{
  "num_hidden_layers": 15,
  "hidden_size": 384,
  "num_attention_heads": 12,
  "num_key_value_heads": 3,
  "head_dim": 32,
  "intermediate_size": 1024,
  "vocab_size": 4096,
  "hidden_act": "swiglu",
  "norm": "rmsnorm",
  "norm_place": "pre",
  "norm_eps": 1e-05,
  "positions": "rope",
  "rope_theta": 10000.0,
  "rope_fraction": 0.5,
  "qk_norm": false,
  "attn_scale": 0.177,
  "bias": "none",
  "tie_word_embeddings": false,
  "parallel_block": false,
  "extras": ["capped logits"],
  "init": "normal",
  "init_std_qkv": 0.0391,
  "init_std_o": 0.0,
  "init_std_up": 0.0391,
  "init_std_down": 0.0,
  "optimizer": "soap_variant",
  "learning_rate": 0.00562,
  "lr_mult_qkv": 0.5,
  "lr_mult_up": 1.22,
  "beta1": 0.95,
  "beta2": 0.98,
  "lr_head": 0.00722,
  "max_grad_norm": 1.0,
  "warmup_steps": 200,
  "schedule": "wsd",
  "decay_fraction": 0.806,
  "decay_shape": "linear",
  "final_lr_fraction": 0.05,
  "batch_tokens": 262144,
  "max_seq_len": 1024,
  "doc_mask": false,
  "train_tokens": 740500000,
  "max_steps": 2825,
  "dataset": "wikipedia_en"
}
Each number is 128 + 24 x the weight over its row's rms, rounded and kept within 0 to 255. Layers, rows and columns count from 0. Numbers have three digits each. The size before them is the row's rms in percent of the matrix's.

# gate: layer 8 MLP gate, 1024x384, rms 0.109, rows 161-182, columns 96-191
# up: layer 8 MLP up, 1024x384, rms 0.115, rows 161-181, columns 96-191
# down: layer 8 MLP down (transposed), 1024x384, rms 0.0862, rows 161-181, columns 96-191
gate161 100:168111126124127156117134140119152113147113105132131146158123113132095133143146113152118165106108142081116135106102115087110124141139201147122121107139102113099100148115127124119135101109127142127175105100089170140137119128097105139113103114131156106120136128127078121123071112139086165136
up161 102:141150154145128150098155072074114155141130173100120094095111096127165114144096150139136130126087126110138145139093103108110116123132193113125129118121128101098100114123122144129169153170082106114142115117130143164193090124166126153129096076137099126100130137128142122116099176125119143117
down161 106:126153132136110147102141132118090122173137158084140072145115138110116124102119123140128149114124112128144171133108073161136155119106176127148163114159154143133093106145102121144133119156130166146162108170141129165125135096066118099150129149098130104137157112114093103117128097143132103155
gate162 100:139187130120127175109105130132126119127099143104120136109105141085084125146116121141157114127103109139134100122129121142127112155124144127121138120128098120157123134166113138137124132091137107118124096119103136113112144130172136140128125129139117125087114155135104085090145145142161107147
up162 103:153159121097149138146119107131095128150136156180139102119136107114147079144152155100074067125127172122116118146141150151075142150168127140130103140143118125098133138126120144112152108113124131122093112140123158125129119126132139123127143143125128103158113112152122132144103133114076145160
down162 103:148114125113124088124156149109085169137150131123126159110118119096172100163114134113167150112186112139104090133143123128083148138152112126168131127108118102106133154096127125122177117119129177127128110110125140086111109112122123156133145130073111121169114107109106146120147092116098117088
gate163 091:141115085097130137099152141135094133101110133134129145106136145124138093134108151095132168145108140131115155113168140083139123130128149108102098171091146128130171120116152111163162113114129116140149123159093138123113126119097119123102114141151138143157170115137126128127152153151064164119
up163 093:117143159142087176115155167087145139126137109121129121116136121163129149120128129109140113090126111121166127153136129186115148135181144097123086100119093095145156125141125115129135098163172120113132140113136156167107139161126122152090122113128112105141114132140151103093131147158161104103
down163 093:136113126127165122128116146152104107134142152119128105128108152151148129099167122090138112102156137097159143168129100114106083123120161139153137115079142148113128137147154053170103107122175175076051116102123164153145153092164131101139123122135130140095136133111116166180159112102123125160
gate164 109:148106142150130149103115138135084121108158150123147095143099149128119132125126128141119152166159134142143148121177163136164108119158096134086142141160150113132113082102132145161117097127152116150133127141151113103161125169159111141113166122158138091139118096112140122177158143124143172131
up164 103:140133115129126133151109157136161105088124121128163154099137107109138151104154152133108157185108122127135132135118106115076102134116098067129148122126127163143093134164160145139136154109115133091109156112131157113163166125145132067131148126063136133136098128105121153115084152136128096202
down164 104:108101116170092141161155080138157148146121064132166135152166139110143126123159134090113079107106145088131136128120143146111135135146094121144125143132116110125168154151173123127111143084128100121118126137144130130126126161157137100171096138134130175123174144145159130172118071149109177120
gate165 101:111088116132109113118120127171161094151148105094139107107107124115170099146153118144126093119146148175129158100115143108144168119145167130132165125136120101143112125116167120133126075138125128090142147136085130098152131128155136132145129167139103175135129111163185113113175107139127089118
up165 100:114102118150138133107148151112121154153125114133146141162092137097172127113083139112128085122161125118132117153173156138160125126080083135135109159108122127152098102115149172118117126136117107128142095117153147127143147177102116106094145112142152125114116138128139128141152068135099101120
down165 100:145080112168120141128152129162143162122124109148112103142095131098132096145171128133117104110125135133119124124131142120125108103110098138121134128134138154167119106113120085106162146145104152107111108117157142150163165187098127163163127142139173125130147160120139119144130145143159130111
gate166 103:136132097093130137123143117088127121109074165123130150145146115153111131148128128115144117110105118138171126114098144092129124094137143160147117135143125083157137141145168137132118163130115161131098125160163166129110129117123117089153097151142101134124137131159123110124136127116155127156
up166 098:125103123168139102120099147166111145131125143121099195136169160135138158076113104120098123143113143165139185166125134137140139157121121112078126100151079134131131130095148107141135166100118136112153154122096120094122114106096142118131125097109112124148160089095114094130155121104179116143
down166 104:119124160111123123131117112113190140091165134118082156155102143114099142146160178106103143144107158134079145083143107096139086141095137150121154100161113149114105107085113139145104102136131161103144160136098125106152116118116164179116115097139123148166108068149134123164106134134149133159
gate167 097:151181156133092130126142111138130146148167142121138111112091178141128078150134113073130094149095109120112154151139164126164124146094114124141084080111129101143132149132162093135166136159169135099163090166152175113083112081106135092127099110142123149112157124132147131116145078120133152098
up167 098:142129167148112122166127158120108128137141111131097101163154105178091121098126144157104113075099140115134101121114111078135148153138157160153090146122112117154125140113109113127105123113130076155148130164088124137127141143129145085120116148137101109139102140125124155135143135174161102086
down167 099:098139148098159121123115142105140182113099093142101144134129146122106128123137145094127165119141144147099149125085092119118089138146084158168118075121119140159114163137129141164086102116112118118106148130097104099081162167140078133109125102121131171165161155156142107133159100110105104146
gate168 101:159120121149120132115109139100099104149147123153097142142153134091153130147157064111127119135154120130120137097128107120122128128137139154109115177138131107104130127155134129150121189149115138133138125147123117121137129163144099133123131134089134133110078134114079130107115097130121124155
up168 105:148184158124101114137154145141111124183156106096066122143148143097114137129113128154113103141141132074131112118091107174196132130118112125134129083099093125139136126101131156112114151141130122108119136098133135087126129129106086109167140139174104109119075129173128133091147125115133151151
down168 096:142145093111170108160132091122118124095143134110126115121157122113120134120135113144165164115144127113116137143108143153153094120099107117144124120099141141140135121143177128108139111159120127126111161089100167150096120150179157154140113159168171090180103119106157103134127102112144100116
gate169 097:139150137132095117099129114141090118148142086126163137123137124115143163139169158115116182141166115129126101097098101160128140112090130090146074144142153092140130108094152111172144100104102142126139101126088089156115126089092161124152118109103119123140105105107118119154138167131091171152
up169 099:162132094128136136105109167109129176116161115171123114135154123159149149122144161149110150108110133142143127124141159129156114160105111151168101123134121093095147162098194132089110147097103087131091147121138101148099129125107131126112096130123109095134127106147093112126131125121118190105
down169 099:145131110138126108100077143129134123127177127120110121116121131114103145170115150115161152119130136114143152086119101122142103117102133106154149135164144086088143123133155128125143155115150166167174104169145113118131146111153120110092120119123125129134102121127113085119132127149120165136
gate170 099:122139114180090180187151107108137145122112123124144152153136124166130091129108140119135111135119103114144116122151157128147138095153152139144134144153084132115146139161067078066188140166128114127138063119155079142142151086110115103117109073116153137116163125159139092102126120112191187107
up170 094:093138145152129115125156152108075149069137091113130112120115143085153081112112103094119127145094069105125129164087137127106145101099149109132152112118168126095169169052089087116091155101108128142152138095109136099106178173110142124172143189149105129154134137166130167156155135124135135110
down170 099:129120108122090092126112141161104166087131159143113115128128069126162132149151138150153115120133101112111150149082121128116141133121107131134145113135124107124150088102155118130112131153135118111111173155134139129119126139119162122122129141141133119150114073119165129143147156141109149146
gate171 104:117107150133149139110149154143138118095123134143151125119127099148121133143155067147140119112141098115158132147142071134158127137113117123141080121160134091052123114121104168151119112111162158161130165144132109139158146141091113157109187108103151112156156075147121112107131127138143130117
up171 105:095144135109135135129151115111144129125169103115098163077145139094121087082163096124144137126136122145183103116134111138165137134123142163177121145120163146146108120140129115146161118135085140130113131114124099108143141132140095111130143123082140110096084105140099117091133121161133116115
down171 102:139150140152132123151118118099151127122138159077134173127158138092128171134138161155196120106152113121118129130138153105104125111102146108098109109130152105209162110152147153118096151169119070160134116162110133132107105116124091108100120133104133130091094123119117123134103085114115162120
gate172 097:095130087135101121132141080105132131133169126113147141160092159174130100118100124154153129151134114146111144127143128105099061168155172143124096119159110103095110126111122112142180160141120133129098103131129107144090119136114124092155108145153148104131115147139122117097118124171159178119
up172 097:143132140153095145135107123143113087146086180099160115103113127131153141117171133151149083139082140138134123105096140119098087160095152091113146119168173141155180108122124122145120146104146118105180177125157103114129155133136109126147161172101136117117125169151122060110118130159216157148
down172 098:118145172141154104110113103115151107130121114126136144137082180063131146145183134082169086114154090149127143086127128100144144161154137135160138125155103106140079146106093133100112155130098097169159079132121115111168111138092121142128141114117135066106134136152118179114134112103154107140
gate173 096:154147182100125141144122069140137136132139120123164108148133115136116120138111085127120134149136110072144134135118140126132125152110144113144118151112143169094080103074128149159146102164132113158101117112129153141128130159139086163135152075115126106153155127156119098134101138111106153103
up173 098:205107144108149137119118116150126151125121126087147148114112145138154161109135053126121150115121119113174141154129129132127126122158092104103126096144089098105123148152130098174117086134102136132130159125147111152131135136101086144119104104146111133115142127119126121120111140101118089120
down173 101:173122114140108101129155138103155159118120107119114128160095115129133080141132136097151194150182093118103090132085083125118121134174096155157124137126062153111165121131095076135130106120115139147100131140112165106095142115139153144135128143118104138098084113119136150111139113124122128103
gate174 096:097123102102146144085117145120133115145133160108132115138150125121109144176117074118084109085139150144119141133127095127131124126107119154110125099140114142148165113123113143127135150109132174137095099186107103153139095123141108148176103129093160127097162102151142136152140116103117066121
up174 102:100137177118111154150133157125136136105114141111100131115126150135132130159136105139116169089132132172137126131135071123121164132147092126137134150122122125127120124147105113174119124128145146145099099110130147122154117113120110115151110139116186124090133118116115081109149081166081108131
down174 116:125129174113149122116153111151154144072168126154100116146150113146125143110093152133133185103145113148136126120127164117128113109140108120117114146157133142152097130157137166127114119127123114145074122134098111133135100139169119099152142144161116152130120086153139147136134119145126127111
gate175 125:113106109123115109145118163116152139109157147133114111095150079161118174147125075158104114180184141157132104118141112132134104116136148093090085079113082135111146135137140125158124092148145135094146148112137136126151150185106121140108087104134086083159163125105131150123159142126133140117
up175 128:123120125127089148156131096105138181118095117104092111107160083158136107159127131101157128150185138112151111043110100130154116142126138116100140106129106107124157146153118128161098127124119139128086143137129121124104108173108118147176109111146122112103137119112158151138177117140117125096
down175 108:134133165099158104151153162126189122107157151110143118144179069134156130123110096134090126103175149131127165141103149159135102081142094096101098082114118119158139143148160092121135137112166101111138111109126140136142130128155108130135140148120153104135110159077123114148148151143134141173
gate176 097:095123157166113115138132122089134140125148122091144136159094091102114116109097117112124182142115188121134153120141116093139180142147147145145131141145182093097130153092165119115144080133135145079119146131092165153122136103131142171153161150116117138067134102121130124129186099120145113086
up176 094:137100098140120131143148136115128130132130122125169144121150108112128103117114133129120111143125111103131110141110137155145075065105148185137124121117143157121188124116149129108137124155113114117145126122144122116146097106131144102085098155133132121162109126141159108143130146108127154091
down176 099:153106160086174185105127159142155106110121135152119130114102117145112132121137175129121134193109077134171089164134126127148132118118134159111126106127087122141176101168142095098126142158142092100168076155121103135154137082128116111111129157127157129124149103134153129163111151127101171131
gate177 097:141134119157071179127158081128089164119161138121108104100151132112142113115126135122130115141093143133099108120089149137113090142140119141088117131125132095098135131129112170102160105157120113083141152125116098075122137140131155142104144140118183131135165121160130116117098144155106110134
up177 100:116094151126087095162119174100161135114128123165125141118157167130143082130111133125127145145122108121124118112081083150143100111104137178140133159129118128153089162137096094134129112142111108125141167124101120151102126124138127107116104150133142125172116111156152114165122071143098149095
down177 097:109118144142108138160143104091125150086125106131144150098116165186118162127137121161163163114111079123158161108102117108144146120157084121158213111116169140139134138119119095141131110137126136117173146150109155115093126129081112131134101149136096127130153120108150134122117153139130147118
gate178 102:105134087139124170105156106151089055143153174112098111132172146118132139115164183122152151126162167156079156133127120114151159093115170158115089094138143139099159170185095064157120146100128110131107141138114146105130103153143111125120145137130165106144152102121145100106165112136192116096
up178 095:123115159149124099151109149127123122154121142113141128110179134094123116137142176174147131092139152162171138109168148118133139112117140134114127176101139099120113123136121123153141120076115104138110122135108145132136169129089098134119142111106133116097129113142172099105113141132111149100
down178 098:132127143164124103110097115093127120136146129152098095116112155112134092112146154165127132154143137110137120135127160149111120111135101110129098107125097136088126120158116151149112109123151119108135131104107123136136097136125139141098107123143139156147131160129136133166094128099140171163
gate179 098:136094080144140114124109145140126145113116110129140156162119144109137147150126135140147154144110128098163150137121170112127086121144129114102126131133146167122110170135084089115101140141141154102128127096143175129118087170136126161133144109132152112095155148118093100136137096084084136102
up179 094:149127164111133108120085150138113145142138165102146116128092109150126141117085109136125115083132149150139111150126177153146100116123177099152131118139141119126129123117105110157168112088174110120159100134076137170096090124082123077121116137140161145111104154128148148105162117135108104133
down179 098:184109147126116146119099113125134097159145101151103145146112099124148159135098094144136177145106116133111181159143149123147121114128131179141109147148134124162097119133109138130168133074120128140162153133150108141116119168131116093136172139108131116136085133125147117146160128158178144124
gate180 101:115175100115141113127152113169104157131127141134127131108145106118084138096111116122145123154118104102167128125154122106146116108125137141134121138100112155143121147092106132124170077122112158114111144136146153166113109125131106107176097130124171145111112175118138147178112118105133106135
up180 099:088105140107135085126142129133099135166107087153169089111120112115125110120108144103118123153114149114140140093108127101133144141134119121134145108124128106111117141129098130124114184139093134133116115140120091137149129135151171130089166114169125144153196076125135130106131088112128140152
down180 095:136134153116159122139147141120147102104114086151124131122128139139138120126101181119143156139124097155100141121131098146155112130090129123120161107161125096148130132141132110108085116115145132139136127156145123099133098110086145163111130140145098116107111130144119104135106142157123130106
gate181 102:113128150129125137143150094119129139145112152152157134134101158127120155115119115112159104113105131151137094128140119095120131067121105166097126156080138116106164123130125111160111119101101095133131093147119107132132135112150129150115080150109084155121111102110121111178113100109147158097
up181 105:135114139171144126152116103167114097140140132129155137115115146114137156103094116112120131127135140118116141157099145098164111132079142099120126100117136171096125150109160133125115155107151157130108075111142140124119114132081137126124147148123104156114160083129122116125172201150179168131
down181 108:165120121117103142165127106118163130127089119139126152120130158184117147123157096126116131137118111143083140100131130135160127146098110080079112102173140144129117160155164135165124124151156122146148116156139124125133144099132206132132134099136105119124147137107126157119104127132142162158
gate182 101:158112110146127136097085119126163120104142100114122123115111116084101094160144091111132126097119126097093142175167108114099158114172136166142126153183170155095140129126123154122142141119117139125181162133088109124154139130098126124160104083123171148139140093130143142094104146171096139077